{"n_layer": 14, "d_model": 128, "n_head": 4, "n_kv_head": 4, "head_dim": 32, "d_mlp": 512, "vocab_size": 1024, "activation": "geglu", "norm": "rmsnorm", "norm_place": "pre", "norm_eps": 1e-05, "positions": "rope", "rope_base": 1090.0, "rope_fraction": 1.0, "qk_norm": false, "attn_scale": 0.177, "bias": "none", "tie_embeddings": true, "parallel_block": false, "init": "uniform", "init_std_qkv": 0.0445, "init_std_o": 0.0, "init_std_up": 0.0445, "init_std_down": 0.0, "optimizer": "soap_variant", "lr": 0.00468, "beta1": 0.95, "beta2": 0.98, "weight_decay": 0.16, "lr_head": 0.00791, "grad_clip": 0.5, "warmup_steps": 200, "schedule": "wsd", "decay_fraction": 0.92, "decay_shape": "linear", "final_lr_fraction": 0.0, "batch_tokens": [32768, 65536, 98304], "seq_len": 1024, "doc_mask": false, "z_loss": 1e-05, "train_tokens": 273900000, "steps": 4561, "dataset": "wikipedia_en"}
Each number is 128 + 32 x the weight over its row's rms, rounded and kept within 0 to 255. Layers, rows and columns count from 0. The size above them is the row's rms in percent of the matrix's.

# layer 4 MLP gate, 512x128, rms 0.117, rows 9-26, columns 0-127
size [ 97  99 106 115 104 103  91 106 103 102 107  94 102 106 108 104 101 103]
[[147 181 100 110  98 185  86 138 101 121  96 132 111  96  98 135  96  98 104 130 127 148 139 126 150 102 111 134 133 164 133 182 116 135 167  56 110  66 147 112 138 105  83 133 134 146 146 171 169 127 164  90 124 121 138 109 148 115 188 106  74 135 119 119 111  47  76 154 133 131 174 110 105  71 124 107 134 114  87 124 132 162 118 142  84 182 103 146 108 167 163 125 120  87  94 134 132 115 177 168 134  99 146  89  82 192 171 206 138 144 183 102  97 151 176 177 127 170 165 176 150  99 131 103 185 187 108 114]
 [135  87 138 136 148 135 131 120 133  44 174 100  79 151 100 123 116  58 118 152 194 132 119 160 139 150 137 130 102 162  79 135 113 150 150 146  76 219 129  62 151 142  72  80  86 107 116  98 128 104 146 103 143 140 147  70 113 100  86 142  71 112 159 124  83 126 139 156 175  76  88 106 128 104 151 114  98 173 150  76 116 138  97 119 127 119 152  88 123 152 136 126 117  96 114  92 170 117 113  81 184 136 164 118 156 144 174 141 177 111 131 175 134 159  99 124 184 145 157 112 124 106 176 123 148 203 112  78]
 [ 82 134  98 137 110 162 138 131 103 124  62 168 141 118 119 132 149 204 109 114  69 128 124 130 104 210 105 205 130 140 104  88 151  98  98 144 151  90  75  71 140 114 150 129 184 124 127 108 143 124 122  93 120 104 112 137 120 151 121 156 113  84 124 140 152 131  64 112  84 135 110 129  64  92 162 101  93 111 138  71 142 215 116 119 139 170 127 149 107  78 129 101 140 137 182  97 147 104 154 120 121 110 125 105  71 136 178 190 142 162  98 166 121 110 171 128 146 133 116 132 142  89  78  95 181 151  45 111]
 [100  95 154  96 213 116 111 140 100 137 141 155 136 101 142 140  81 149 117  96  84 178  97  78 122  99 154 102  97 121 160 166 133 155 129 117 111 151 131  17  99 122 152 124 132 179 171 107 130 112 118 120 138 205  98 138 116 124 164 117 169 143 109 163 129 118  60 108 104 106 123 143  90 134 156  76  74 125 110 188 148 181 182 131  61 138 160 125 158 115 102 120 137 153 195 134 177 128 162  88  93 127  86 133 157 116  87 148 101  81 102 123 114 146 106 133 143 168 219 165 154 142 155 115 137 134 111 136]
 [114 192 126 168 163 198 162 152 123 131 180 109 153 143 109 130 102 161 173 110  87  64  99  87 110  85  94 144  60 149 131 128 102 127 127 106 126 153 150 128 143  65  88 130 171 111 119  66 124 151  77 143 118 135  51 155 114 136 118 130 143  88 143  97 102 129 103 123 119 119  98 172 142 151  94 120 133 177 137 104 157 157 126  45 132 131 165 129 110 134 125 190  70  96 165 131 162  73 120 142  66 104 143 118 137 152 162 143 138  95 105 156  89 121 123 139  85 194  74 160  85 101  67 126 137  76 107 132]
 [119 119 123 202 146  94 106 116 136 123  96 107 188 108 177 122 130 107 139 204 122  81 150 138 121  91 148 139 102 150 100 160 103 133 139  88 185 151 142 177 230 192 103  79 172  81  81  90  75 164 141 130 128 132 154 193 148  96 117 117 126  92 130 117 159  82 171 138  97 147  98 156 134  97 120 172 105 151 117 137 117 146 107  86 143 111 137 130  87 163 144 149 112  76 123 135 126 138  74 156  95 131 113  97 131 185  64 143 107 122 161  97 130 177  98 110  82 174 190 160 142 157 150 159 136 112 146  97]
 [177  87 119 128  80  19  80 207 152 126 110  89  95 150 153 129 124  90 142 128 146 118 112 157 134 125 138  98 140 138 122 142 146 184 143 129 134 152 115 161 143 150 187 146 106 141 120 197 144  89 140 132 100 143 186 160 193 195 134  84 178 114 102 112 157 172 109  89  91 183  44 110 101 135 102 126 135 116 110 146 178 131 171 138 175 167 118  89 148 136 127 148 103 117 132 159 114 124 112  93 109 156  87 129  98 118 111 108 146  62 123 139 134 112 166 104 131 125 158 104 191 120 116 150 186 125 105 179]
 [119 114 173 131 154 122 135 121 118 154  93 148 130 161 125  92 130  89 136 135 164 106  84 148 151 130 172 121  93  77 125  91 162  77 170 161 120 137 129 165 118 109  53 153 138 113 125 134 128  27 122 160 163 100 127 131 144 133 141 151  90 180 150 166 105 126 109 150 133 149 164  99 118 135  92 128 117 159  81 101 170 167  81 119 172 140 148 154  90 114 111 117 169 106 109 133 123  96 100 182 110  70 131 155  32 145 163 121  85 147 147 106  77 115 133  34 172 176 102  62 116  79 125 147  86 138 178 138]
 [160 136 154 124  89  75  90  97 129 170 158 155 112 138 165 138  69 120 167 174 103  86 118 141 124 104 130 208 129 185 154 198 147 103 113 150 136 120 144 149 136  83 103 155 159 180 101 120  98 156  96 181  83 143 102 122 130 186 151 145 145 106 137 131 175 186 129 107 202 130 153 130  85  67 120 159  96 114 124 144 129 160 151 133 145 151 111 162 179 105 169 136 124 181  83  99 146 122 151 137  83  93 181 155  46  98  94 139  71 144 154 156 119 145 172 182  87  96 125 116 147 153 139 130 159 137  92 123]
 [125 138 131 140 157 100 153  94 151 164 138 119 103  58 127 104 170 171 122  91 150 135 121 129 125 171  82  87  76 166  84 206 150  99 155 107 154 130 163 125 133 175  97 120 171 138 171 126 142 151 117  78 153 149  65  77 178 154 127 130 160 158 152 141 149  82 174 127 164 143 129 140 138 180  90  97 157 123 180 116 156 158 128 163  88 129 196 135 122 115 137 101 110  94  87 153 168 151 121 129 179 140 105 116  51  67 123 121  64  99  69 144 173 161 131 126  90  88 139 135  77 119  89 143 142  85 159 126]
 [124 143 162 115 109 166 113 167  24 150 166 139 115 114 115 125  84 102  93  83 175 139 160 135 105 147 155 121 149  92  71 100 142 103 122 113  92 105 104 110 138 177 149 120  99 186 149  96 145 111 186 114 141 170 129 124 172 185 149 116 123 110 124 195 155 194  75 144 104  98 132  95 162 140 147 104 156 113 151 110 151 176  90  72 110 124 112  98  95 113 105  89 109 136 163 130  84 140 174 141 141  54  98 129 108 140 143  95  96 106 160 137  79 130 118 159 119 148 169 161  31 158  76 141 153 111 114  89]
 [ 98 127 116  51 118  87  87 120 126 106 129 121  56 130 125 182  81  76 146 126 160 178  79 168 122 123 187 165 129 148 126  89 128 126 128 156 148 114 132  78 105 129 137 131 150 125 101 166 120 145 134 165 118  55 143 147 126 105 140 109  62 146 128 142 186 115 190 108 130 123 136 165 164 175 108 141 152 129 135 138 190  77  88 135  90 200 122 199  86 126 121 195 105 173  93 161 141 146  91  87 123  59 163 100 138 116 104 127 139 153 109 134 166  88 148 147  85 126 150 136 126  77 113  96 105 144 181 148]
 [ 96 126 107 118 132  54  84 166 132  79 171 131 190 123 176 141 176  81 144  92 119 117 128 146 157  79 151 162 118 151  95  91 118 119 112 154 153 143  58 135 120 118 134 157  79 187 151 144 103 126 119 140 145  89 137 132 122  93  88 123 108  88  93 114 107 139 164 105 106 141 101 116  99  74 106 143 189  85  85  96 123 118  75 142 135  98 126  61 118 131 113 185 125 162 115  83 133 146 158 126  79 203  69 104 177  73 127 136 164 172 127 135 126 129 182 109 116 125 127 149  89 129 176  49 140 157 103 172]
 [144 132 112 158  89 125 112 159 105 183 128 135 113 150 121 125  66 107 151 139 128 104 159 154 154  95 188 173 170 186 108 101 160  52 140 135 139 163 135 137  91 111  71 190 144 148 116 119 123  93 100 179  99  89 146 110 166 125 129 133 117 153 140 190 144 153 150 135 122  94 103 141 119 173 123 110 153 106 135 112 138 157  93  27 138 130 117 133 139 109 133 118 116  88 119  54 136 129 162  94  78  95 104 136  79 122 184 131 109  74 195  89 122 109 128 134 200 192 101 119  93 128 137  49 104 151 113 164]
 [ 94 177 116 108  85 105 200 154 150 155 178 136 166 181 164 157 148 132 122 162 115 106  37 128 180 158 121  80 126 167 131 103  89  98 169 108 178  93 133 107 138 113 119  61 129 171 167 157 145 189 151 140 176  96 144 201 109 174 125 104 124 152  71 114 111 189 131 153 121 105 153 123  90  91 106 138 135 122 212 113 161 130 116 119 145 138 139 151 120 117 132 215 135 119 117 127  99 112 109 134 139 126 120 169 143  90  62 125  72 142  75  99 152 146 114 140 113 125 105 141 125  88  90 129  93 163 147 136]
 [167 167 158  93 151 132 145 126 138 131 108 138 129 140 102 117 152 162  81  83 121 115 166 136 132  93 136 169  74 147 115 102 139 122 205 157 121 102 121 173 130 101 134 100 187 123 149 187  90  74 145 148 174 116 147 143 134  91 117 107 127 109 120 161  41 141 126 144  90 165 183  54 149 131 103 121 138  96 157 124 104 130 179 110 188 124 110 129 102 111 124  98 113 164 124 168  81 175 137 123 151 132  39 154 105 149 135  79 160  94  79 130 156 153 132 118 104 116 156 160 158 150 107  84 202 182  76 182]
 [151  77 167 132 124 147 123 136 119 112 154 140 175 195 167 105  98 169 109 151 128 148 128  96 101 137 111 134 101 135 106  86 144 137 141 151 112 169  70 131 168 139 130 141 142 109 185 178  67  87 149 175 168 116 172 109 116 126  66 124  80 100  75 160 175 122 150  93 150 139 113 122 165  94 154 156 120 138  58 111 117 195 146 153 141 113 109 136 131 117 139  92  99 152 123 106 140 185  89  62 131 124  92  77  77 150 102 200 187 153 106 118 185 137 136 101 175 126  94 145 185 134 167  90 149 161 176 152]
 [151 137 103 153 110 154 174 134 165 102 127 114  87  80  81 165 178 139 200  77  91 145 103 130 155 121  89 134 115 124 123 106 142 204 118 156 132 139 176 156 191  97 196 139 131 160  91  78 103 166 113 137 137 191 152 168  99 124 152 131 106 121 143  82 123 181 106 159 154 130 142 122 145 137 132 189 102  62 153 125  96 176 178 100 134  96 131 125 136  92 138 174 153 171 149 158 184 114 146 130 135  38 144 174 137 132 160 117 172 103 104 144 173 115  91 206 150 117 124 119 136 147  78 128 135 142 153 125]]
# layer 4 MLP up, 512x128, rms 0.11, rows 9-26, columns 0-127
size [ 93  96 106  79  87  87  98 102  98 107 111  97  96 104 103  95  89  97]
[[111  54 121 113 133 122 124 144 158 147 171 179 147 193 127  70 114 109 101 112 146 125 121 187 145 130 131 125  64  95  82  94  93 182 100  85 135 149 119  73  87 178 195 184 100 163  69 100 103  32 102 119 180 107 130 116 165 127 101 149  90 128 112 104 116 135 185 146  95 145 134 141 167 114  96 101 144 132 109  95 141 117 147 123 158 129 150  93 140  92  90  82 117 129 123 125 126 158  87  93 136 156  68 153 122 122  97 145 149 157 180 120 160 178 145 157 146  68  99 129 160 157 134  99  84 121 161 163]
 [116 144 136 109 126 126  95 131  92 159 146 140 118 148  99 127 136 113 162 195 103 123  95 110 134 137 135 149 143 121 126 132 112  90 139 153 186  83 126 143 136  86 182 153 126  93 129  96 161  91 188 170  81 147 165  96 114 101  98 144 120 151 108 137 101 221 134 113 116 116 110 128 165  97 160 152 196 143 140 119 155 137 138 126 142 187 105 198 104 127  94 175 141  79  95 124  88 154 171 154  94 186  83 133  70 134 161  49 208  42 112  95 111 147 151 115 124 142 177 121 121 146 114 172 119 144 108 181]
 [111 117 177 121  78  98 167 106 139 113 137 145  98 108 144 134  41 152 137 141 161  77 110 149  98 145 133 159 136 189 104 113 170 183  79 163  89  83 137  99 162 106 164  53 110 153 142 159  76 121  96  86 119 141  85  83 119 139 128 125  94 160 158  98 146 146 134 183 105 113 161 120 133 134  75 140 141 166 124 113 147 131 143  76 153 143 196 132 122 159 172 175 160  97 143 126 146 153 158 177 162 133 151 181 108 150 125 165  91 126 145  51 143 118 182 123  99 110  97 116 174 166 136  82  64  98 169 116]
 [180 111 120 114 130 110 149 108 137  83 154 109 165 127  90 141 171 144  87 137 118 105 156 143 117 152  97 154 123 154 169 109 154 167 119 136 102 138 150 155  79  65 164  80 110 121  95 146 112 131 142 155 178 131 110 130  75 129 134 179 157 137 157 156 120  25  14 137 127 131  20 183 103  97 116 110  97 131 143 135 144 135 155 108  87  91 190 125 159 133  59 148  73 109  95 148 177 107 107 137 142 115 153 159  91 131 107 153 143 138 100 154  96 149 118 129 139 130 112 126 164  96 176 115 101 168 170 115]
 [168 102 149 120 140  97 150 132 166 123 111 166 142 105 173 145 128 140 119 154  99 119 134 102  95  80  85 111 117 120  95 151 145 124 203 102 133 138 100  97 131 115 166 130  57  92 114  94 148 116 131 122 107 116 174 168 158  49 130 133 115 119  74 116 169 129 137 206 110 109 156 119  99 122 102  87 124 124 168 134  89 112 122 118 163 112 122 169 118 135 129 107 102 147 144  78  84 102 123 102 116 142 161 188 124 127 210  61 120  99 152  95 122 172 124 171 136 159 222  81 132 191 139 125 107  43  68 148]
 [174 136 168  70 121 149 137 128 121  82 122 120 167 109  79  86  92  94 109  65  83 155 106 114 116 148 146  89  77  91 130 129 143 132 140 131  66 101 134  90 145 123 169 136  75 177  88 103 174 132 169 141 159 132  62 153 144 151 117 159 107 128 131 101  97 165 106 171 177  98 166 137 109 142 141  88 105  79 124  75 124 123 170 138 132 120  99 135  85 111 167 127  96 177 183 131 208  91 171 190  70 117 158 123 167 159 129  67 152 119  96 137 144 148 144 154 105 132 135  66 128 131 146 131  51 115 117 107]
 [115 142  81 128 122 124 101 255 140  92 136  99 140  83 132  64 108 106 158  85  94 161 123 159  89 169 159 111 120  40  89 122 135 141  80 128  72  98 111  83 133 132 157  80 104  94 134  79 115 144 122 133 121 110 166 118 146 133 168 106 177 112  69 104 125 126 146 180 135 120  65 121 107 101 154 139  98  70 106 172 107 152 139 156 193 150 173  67 142 143  75 118 131 137  94 140 132 143 108 123 132 115 112 160 139 116 115 192 135 131 104  90  84 115 136 167 101 162 155 118 121 176 134  95 107 177 110 134]
 [ 93  76 200 132 140 155 100 133  49 174 201 139 119  82  91  58 147 145 115 118 133 130  75 115 155 106  89 144  98 128 128 134 149 132 159 107 186  94  96 113  88 142 149 100  88 165 129  69 144 147 141 139  93 182 121  60 144 145 124 124  68 122 128 145 130  90 154 133 149  53 149 188 179 148 135 125 108  96 101 141 151 159 155 151 111 166  89 139 110 132  43 126  75 154 131 111 159 103 114 104 152 129 117  97 113  76 144 107 117 119 104 158  85 182  85  94 104 137 139 161 168 108 165 139 142 152 105 134]
 [135 147 146 135 127 112  62 145 128 130 155  95 114  78 143 136 149 130 137  49 139 114 153 131 169 139 217  85 131 191 115  86 117 115 138 133 115 158 139  79  91 130 114 121 122  79 191 172 138  97 138 147 150 137 120 202 153 103 154 113 144 148  90 175 162 164 121 151 165 145 142 146 195 167 107 112 114  63  68 147  90  67 136 169 136 139 103 155 122 118 133 107 112 148 140 160 168 144 141 116 145 129 123 153 131  88 161 196 177 163 136  96 133 171 141 145 109 171 163 131  89  90 192 173 207 131 119 119]
 [142  75  94 151  77 121 126 112 149 109 163 103 132  67 139 165 107 105 116 131 160  84 110  86 154  72 166  85 120 147 122 152 111 166 128 137 147 174 193 120 118 117 122 119 143  93 138 152 151 164  46 128 127 172  76 119 155 165 135 168 173 205 124 145 126 152 112 167 212 147 162 166 182 131 113 107 117 128 135 160  37 173 115  70 124  98 129 161 171  99 142 121 136 144  89 135 148 151 157  86 134  87 120 117 124 103 102 147 158 164 109 147 196 149 103 157  99 122 138  93 180 109 107 187 159 117 120 127]
 [130 158  34 127 101 150 105 128 162 104 155 177 168 144  96 110 135 102 111 152 137 155 123 113 175 102 150 146 166 118 155 115 100 135 124 181 167 142  84 140 144 118 130 119 138 107  59 112 140  73 110 124 118  95 153 133 162 145 138 155 132 161 171  97 158 128 199  59 135 116  81 100 149 142 120 126  79  92 159 113 113 116 113  43 143 144 115 165 147 161 123 188 122 188 120 111 193  99  81 149 103 153 121 145 157 168  92 129 158  96 170 141  87  83 162 184 127  90 151 110 106 199 110 121 137 179 189 117]
 [121  85 116 149  91 132 123 114 129 139 126 144 132 151 132 149 140  84  97 161 124  94 185 153  70 152 160 108 113 136 157  63 121 142 116 141 121 111 101 154 105 152 114 143 125 138 182 209 174 156 109 105 138 121 146 164  85 163 135 160 179 103 119 134  87  87 125 148 116 116 142 182 165 102 190 166 111 101 175  94 130 146 162  72  95 181  68 145 142 162 147  94 161 194 138 121 148  77 164 156 117 157 108 126 154  66 108 120 172 162 121  97 113  81 143  91  83 107 111 149 130  51 109  34 147 165 121 130]
 [112 164 124 121 164  69 127 134 180 129 154 117 168 187 116 159  87 117 156 155 128  75  89  99 154 118 132 148 102 159 134 119 180 114 185 138 120 128  99 116 117 167  52 140 134 123 165 141  90 159 168 193 116  91 117  89 117 101  91 121 128 111 131 189 129 104 102 173 130 148 128  90 102  46 192 189 172 127 121  86 180  81 134 158 148 142 130 124 132  74 100 156 128 132 100 131 170 185 132 135 107 140  91 110 116 110 132 138 105  72  55 115 123 147 152 134 117 120  58 126 105 103 219 127 125 137 109 138]
 [151 154  82  98 121 111 121  84 110 170 146 143 130 102  99 146 229 197 101 138 177 111 104 136  92 122  86 129  91 105 134 112 158 208  58 184 153 134 153 132 140 157 114 172 147 160 149 125 126 128 171 104 151 162 155 112  97 107  96  78 177 121 106 106 150  87 143 105 114 151 123 107 188 144 140 121  92 139 145 120 102 110 154  85 183 145 126 144 131 178  98 117 141 124  97 122 107 176  96  75 120 109  55 158 128 139 105 107 140 166 153  97 146 180 111  97 160  99 111  81 125 103 168  75 160 201 101 108]
 [155  88 116 105 122  75 190 101 147  93 137 122 143 183 112 190 123 134 136 187 158 136 110 109 185 108 185 111 157 122 131 111 154 164 126 128 122 124 125 117  62  89 115  69  65  87 137 156 192 115 174 183 127 152 189 107  65 167 155 126 177 129 146 110  97 174 117 135 107 109 109 125 131 143 118 115 115 125 146 119 109  54  86 132 131 124 143 147 166 106  82  86 130 154 130  87 152 144 149 124 137  69  98  94 187 134 125 111 125 208  76 131 102 115 138 146  96 139 102 152 125  63 164 140 132 160 119 195]
 [ 85 166 141 148 176 113  89 132 142 176 136  90  63 122 126  86  91 134 143 146  68 133 120 164 214 120 174 107 196 131 161 159 167 170  94 117 102 156 115  93 152 185  97 142 148 106 106 101 163 147 124 139 161 104  71 139 135 156  99 164 213 159 147  96 177 106 111 147 143 157  69 109 176 158  85  95 136 111 125 173 135  95  88 133 134 123  85  77 121 127  94 185 162  78 178 133 169 135 180 117 134 113 154 103  99 162 124  86 108 132 143 142 145 106 159 122 141 125 106 102 150 143 131 143  82 162 132 180]
 [160 148 186 168 144  78 122  81 111 100  77 117 139 149 108 177  72 110 154  87  99 166 144 111 141 118 122 136 145  94  48  82 167 123 131 182 125  84  98 167 141 132  92 181 121 126 129 138 142 145 138  78 152 118 140 143 179 126 108  55 131 181 104 155 143 147 109 187 138 174 113 176 190 162  98 170  89  99 170  97 122  64 103 108 159 147 122  90  94 105 145 160 120 152 139 102 180  51 122 156 112  99 179 112 163 121 158 117 146  97 131 139 108 113 171 120  94 120 146 149  66  99 107 154  89 127 152 126]
 [152 151 135 119 146 137 122 123 104  84 137 130 159 168  46 100 134 114 137 123  99  56 148  72  66 101 118 119 142 106 154 166 114 125  68 117 109 118  86 141 128  98 177  92  89  82 212 146  88 115 104 128 110 161 138 190  90  50 184 101 184 139 114  88 138 173  71 153 166 142 116  62 137 124 140 129 132 142 159 114 112 145 149 123 149 100 137 104 100 118  65 119 121 168 134  88 186  95  83 100 109  91 167 102 171 118 172 109 126 104 152 135 114 115 161 162 141 162 159 140 185 131 155 147  83 134 137 114]]
# layer 4 MLP down (transposed), 512x128, rms 0.106, rows 9-26, columns 0-127
size [100  96 109  96 100  98  99 104  97 112 107  91  97 103 101  98  97  97]
[[142 168 142 161  97 125 156 159 125  80 106 149 174 146 143 102 118 148  51 146 124 133 110 125 130 147  61 109 112 143  73 136 121 128 110 159 167 108 140  77 105 133 132 136 122 118  98 142 103 113 136 153 132 103 137 149  91 160 172 130  58 103 128 189  74 137 158 172 144 126  93 113 127 138  82  55 163 146 139 116 145 159 123 120 116 135 163  75  83 117  76 119 145 156 100 114 170 108 152 169  98  77 201 192  56 119 165 192 154 169 149 101 187 184 176 163  95 165 126 107 155 110 137 168 154 149 108 147]
 [127 111 123 148 123 158 147  90  88 123  99 134 126  96 133 132  90 126 126 173 127 106 120  67 168 117  88  94 156 146 157 121 120 126 167 191 144 195 105 123 158 104 134 134  99  82 110 134 137 153 150 149 123 119  93 131 136 120 202 171 156 178  97  67 137 163 106 152 146 132 166 156 191  74 100 118 137 133 137 141 187 153 116 130 117 169 148 156 153 100  91 113 134  67 173 160  90 172 121 151 182  65 182 111 159 197 177 134 127 152 117 100 100 112  59 157 139  85  84 123 104  78 103 120 162  77 185 101]
 [110 101 115 134 164 176  90 158 125 170 104 167 136 138 126  86  94 113 187  89 108 159 116 118  91 128 116 119 128  90 118  62 139 133 145 150 162 118 107 128 164 113 115 183  96 118 155 129 167 182 104 101 117 126  92 136 137 111  79 210 110 138 129 141 111 125 126 107  26 134 102 163 155 162 111 131  87 146 110  74 115 156  96 116 133 121  72  99 149 194  88 134 127 150  87  99 119  91 148 142 151 165  92 129 106 121 113 117 175 149 106  50 129 153 154 203  99 158 116  52 114 142 123 108 194 195 119 142]
 [147 176  99 136  77 119 130 126 171 127 141 103 135 129 149  97 154 133 139 158 177 114 130 135 125 121 133 129 148 111 102  94 125  88 137 107 183  88 127 167 169 158  83 126 138  99 127 172 115 129 140 118 109  51 173 121 137 167 134  99  57  81 127  77 112 187 218 131 175 157 176 113 169  87 110 184 140 126 143 117 113  89  68 136 193 115  65 115  99 126 190 130 110 114  92  78  57 135 118 181 112 117 113 123 155 120 138  83 142 123 155 138 140  86 158 131 106  86  46 130  79 134 101 130 113 108 103 104]
 [120 123 105 193 158 164  99 117 133 111 192 113 135 109  94 150 107 166 140 170  75  95  83 111  96 149 136 143  80  98  89 107 124 146 122 101 150 123 151 117 150 125 133 148 170  92 137  80 151 186  68 135 150 147  34 154  82 113 108 132 145  70 139 139  99 130 121  94 105 100 114 153 131 149  77 101 137 169 131  87 118 139 112  81  97 128 130  80 115 141  94 113  69  96 166  73 149  84 111 136 100 141 167 116 147 164 113 130 107  91  93 117  91 103 105 148  64 175  37 137  64 158  96 134  84  92 104 134]
 [134 116 137 221 139 141 106 119 118 134 109 128 127 104 159  97 135 136 105 178 127  73 148 137 166 105 128 121 125 203 121 139  81 101 123  91 154 145 149 141 175 130 130  57 172  73  89 104  83 143 100  91 184 125 141 178 117 145 115  83 124 135 144 133 187  86 147 179 158 127  97 140 159 101 111 188 115 174 113 134 126 140  90 106 156  87 130 103 112  97 136 125 189  77 115 140 101 115 118 109 101 184 120 125 124 198  85 163 112 168 167  93 134 187  81  68  86 130 157 163 171 181 117 150 170 131 107 143]
 [ 96 146  89  98 100 105  70 111 130  98 156 166 111 154 114 123  60  95 138  87  99 167 106 134 173 126 151 117 135  67 118  74 144 156 129 101  93 110 194 179 188 142 159 135 135 148 125  46  83 127 112  97  94 121 105 134 145 193 129 119 158 171  27 142 120 141  69 119 155 159  50  92 108 106 167 145 120 140 167 126 176  65 112 163 104 101 119 171 148 139 114 137 171 134 157 135 157 121 139 156 175 111 136 129 111 138  92 107 148 164 111  64 138 115 120 133 122 119 140 101 138  66 130 149  95 145 144 167]
 [118  91 114 156 175  87 131 164 115 118 172 140 107  99 133 200 139 107  96 110 114 147 106 119  92 167  87  75 138 117 109 132 119  84 139 113 127 150  99 127 107 149 133 156 140 108  96 137  71 179 122  86 164 145 101 129 102 109  91 150 111  93 105 132 115 137 134 131 106 120 191 126 139  71  83 141 150 129 109 129 100  93 146 161  42  87 142  75 107 145 171 228 152 164  88 121  81 110 115 160 180 143 142  79 188 116 159 106 166 136 127  65 176  92 134 183 136  86 181 116 135 143 111  60 119 136 102  88]
 [114 154  71 139 176 105 145 118 157 135 142 118 128  63 100 103 103 100 149 136 119 167  88 113 127 118 140 135 107 140 116 148 103 131 179 135 121 158 164 143  68 104 102 146 124 126 157 103 129 160 142 126 118 137 132 133 118 238 144 111  51 119  93 143 130 229  84  94 149 153  89 106 115  91  95 145 133 161 125 189 111 190 104 159  79 108 130 128  96 127 125 117 113  82 122 120 100 134 164 145  73 143 168  77 114 130 185  91 115 106 126 152 136 147 184 135 122  64 162 152 119  84  66 133 125  71 200 141]
 [127 128  93 105 175 103 122 110 125 109 142 104 107 132 113  96 147 147 135 136 109 123 221 126 101 187  81 104 115  72 124 132 173 116 188 105  99 111 123 129 133  96 158 148 113 156 136 123 109 170 149 131 103 119  66 152 126 119 145 174 130  97 126 145 140 163 146 171 126 157 154 126 176 153 109  95 190 145 158 174  75 179 145 137 209 130 119 143 101 201  87 116 105 140 171 100 106 142 120 153 213 180 109 100  84 130 153 111 118  85 131 174 114 162 193  76  96  66 102  86 164 126 138 131 161 175 152 121]
 [107  89  93 146 124 184  84 115 162 186 102 181 169 134 170  62 113 132  89  87 154 124 133  92 144 150 166 151 141 133  81 139 102 139 158 123 162  67 121 110  46 106 127 165 130 107 153 115 133 102 155  82 132 165 180 113 107 150 120  93 135 115 145 164 155 159 114 160 160  93  85 117  57 129 167 144 141 130 173 101 117 138  72  28 130  92 103 148 104 146 158 153  97 187 124  86  86  99 168 178 160 119 142 158 105 131 149 181 121 125 117 104  95 180 127 149 190 155 128 120 112 166 132 101 129 162 117 131]
 [157 126 106 101 113 146 110 143  94  90 101  72 115  98 163  84 109 115 121  59 158 138 126 114 134 118  92 117 103 117 114  99 112  89 105  74  90  93 159 108 150 143 145  61 159 137 138  62  91 117 184 151 105 117 123 130 121  73 176 131  97 112 120 169 196 157 115 125 138 111  44  76  95 191  86 138 163  83 134 146 126 143 160 167 194 107 180 129 108  95 112 143 152  81 150 142 110 145 136 170 117  89 127 138 113 184 143 107 107 114 164 131 103 160 152 128 122 117 164 114 184 177 150 166  62  80 143 176]
 [115 129 135 148 140 174 108  65 128 142 110 114 100 114 162 147  99  92 159 106 151  96 155 147 118 161  82 152  93 108 105 167 142 109  96 113 136  85 151 101 172 154 140 103 132  98 120 107  75 130  85  81 151 157 125 165 157 149 127 103 151 162 136 147 142 108  67  92  69 102 158 149 155 176  97 100 141 174  99 153 158 169 138 104 131 134  79 143 188 172 190  41  85 114 137 171 126 103 124 145 180  64 136  95 107 151  63 146  84 133  90 201 153 130  66 123 136 112 132  84 171 130  81 139  88  98 112 129]
 [135  96 125 130  83 140 163 122  63 137 154 118  94  93 122 155 113 183 115 129 199 105 140 151 113 125 126  83 196 127 199 166 102 152 127 197 118 137 111 155 171 201 135  62 181  84 151 131 111 118 187 125 119 151 130  96 145 105 127  98 171 136 152  96 114 134 113  76  49 106 136 123 185 125 134 149 179 110 111 134 118 154 188 114 107 131 141  91 121 113 139 161 153 146 173 171 122 109 141 119  77 159 116 151 188  86  94 101  99 152 145 168  87 114 147  85  82 123 111 106  94 111  79 146 178 110 113 160]
 [136 100 150 102 179 165 116 154  76 119  71 124 106  62 136 107 146 132  77  94  80 142 180 109  51  47 118 175 116  92 154 172 119 118 103 109  87 112 104 140 181 119 151 168 148 125 162 129  95 154  86  40 122 121 105 125 172  65 107 148 119 117 160 155 114 150 173 121 112 139 192 126 136 173 110 126 168 161  47 153 130 148 191 115 125 136 105  97 103 155 129 116 168  78 120 125 130 113 121 147 129 158 142 107  94 171 145 133 182  92 167 141 129 148 105  88  93 122 117 149 129 183 135 152 144  98 107  94]
 [195 113 202 157 127 187 148 163  96 131 170 126 132 122  71 195 157 119 106 154 156  53  54 148 118 134 141 116  82 127 117 152 156 143 190  75 120 124 127 175 136  60 153 153 161 120 113 122 114  81 126 163 154 130 174 110  88 105 165  88 111 151  67 118 105 150 135 136 116 135 142 116 110 167 141 165 116 102 100 103 127 115 137 127 202 101 156 136 111 125 153 112 102 188 105 163  42 142 152 127 136 138  70  94 108 167 117 135 113 103  95 172 205 113 112 115 120 125 119 134 152 113  75 133 165 126 109 129]
 [143 115 138 138 177 157  85 108 114 157 157 139 161 156 215 109 134 156 100 133 112 100 187 108 106 134 107 160 177 151  91  58 146 126 122 124 139 213  74  95 144 127 108 118 138  79 186 136 110  68 127 185 125 108 145 131  77 161 129 131  75 140  98 123 136 171 158 133 131 139 102 148 139  59 111 126 110 132 127  72 144 168 160 162 178 137 123 109  95 128  99 131  81 135 141  93 119 115  99  77 160 112  64 120  55 114 180 181 155 133 159 110 190 125 149 122 177 120  95 161 124 141 149 103 167 159 163 127]
 [120  87 142  84  69 164 109 122 148 109 106 156 155  72 172  74 143 139 123 127 117 182 106 112 227  99 157 138  72  68  77  90 104 125 113 105 120 140 149 137 113 131 117 123 146 136  92 103 170 127 132 149 147 145  99 189 139 195 126 134 111 135  84 144 189 124 178 146 129 126  99 104  77 130 139 143 144 106 133 121 111  67  93 106 145 101  69 166 162 134 179  80 117 120 172  78 142  91 182 105 119 118 117 177 121 132 131 184  86 155  86  40 147 118 100 123 145 148  91 147 131 152  87 132 148 157 165 120]]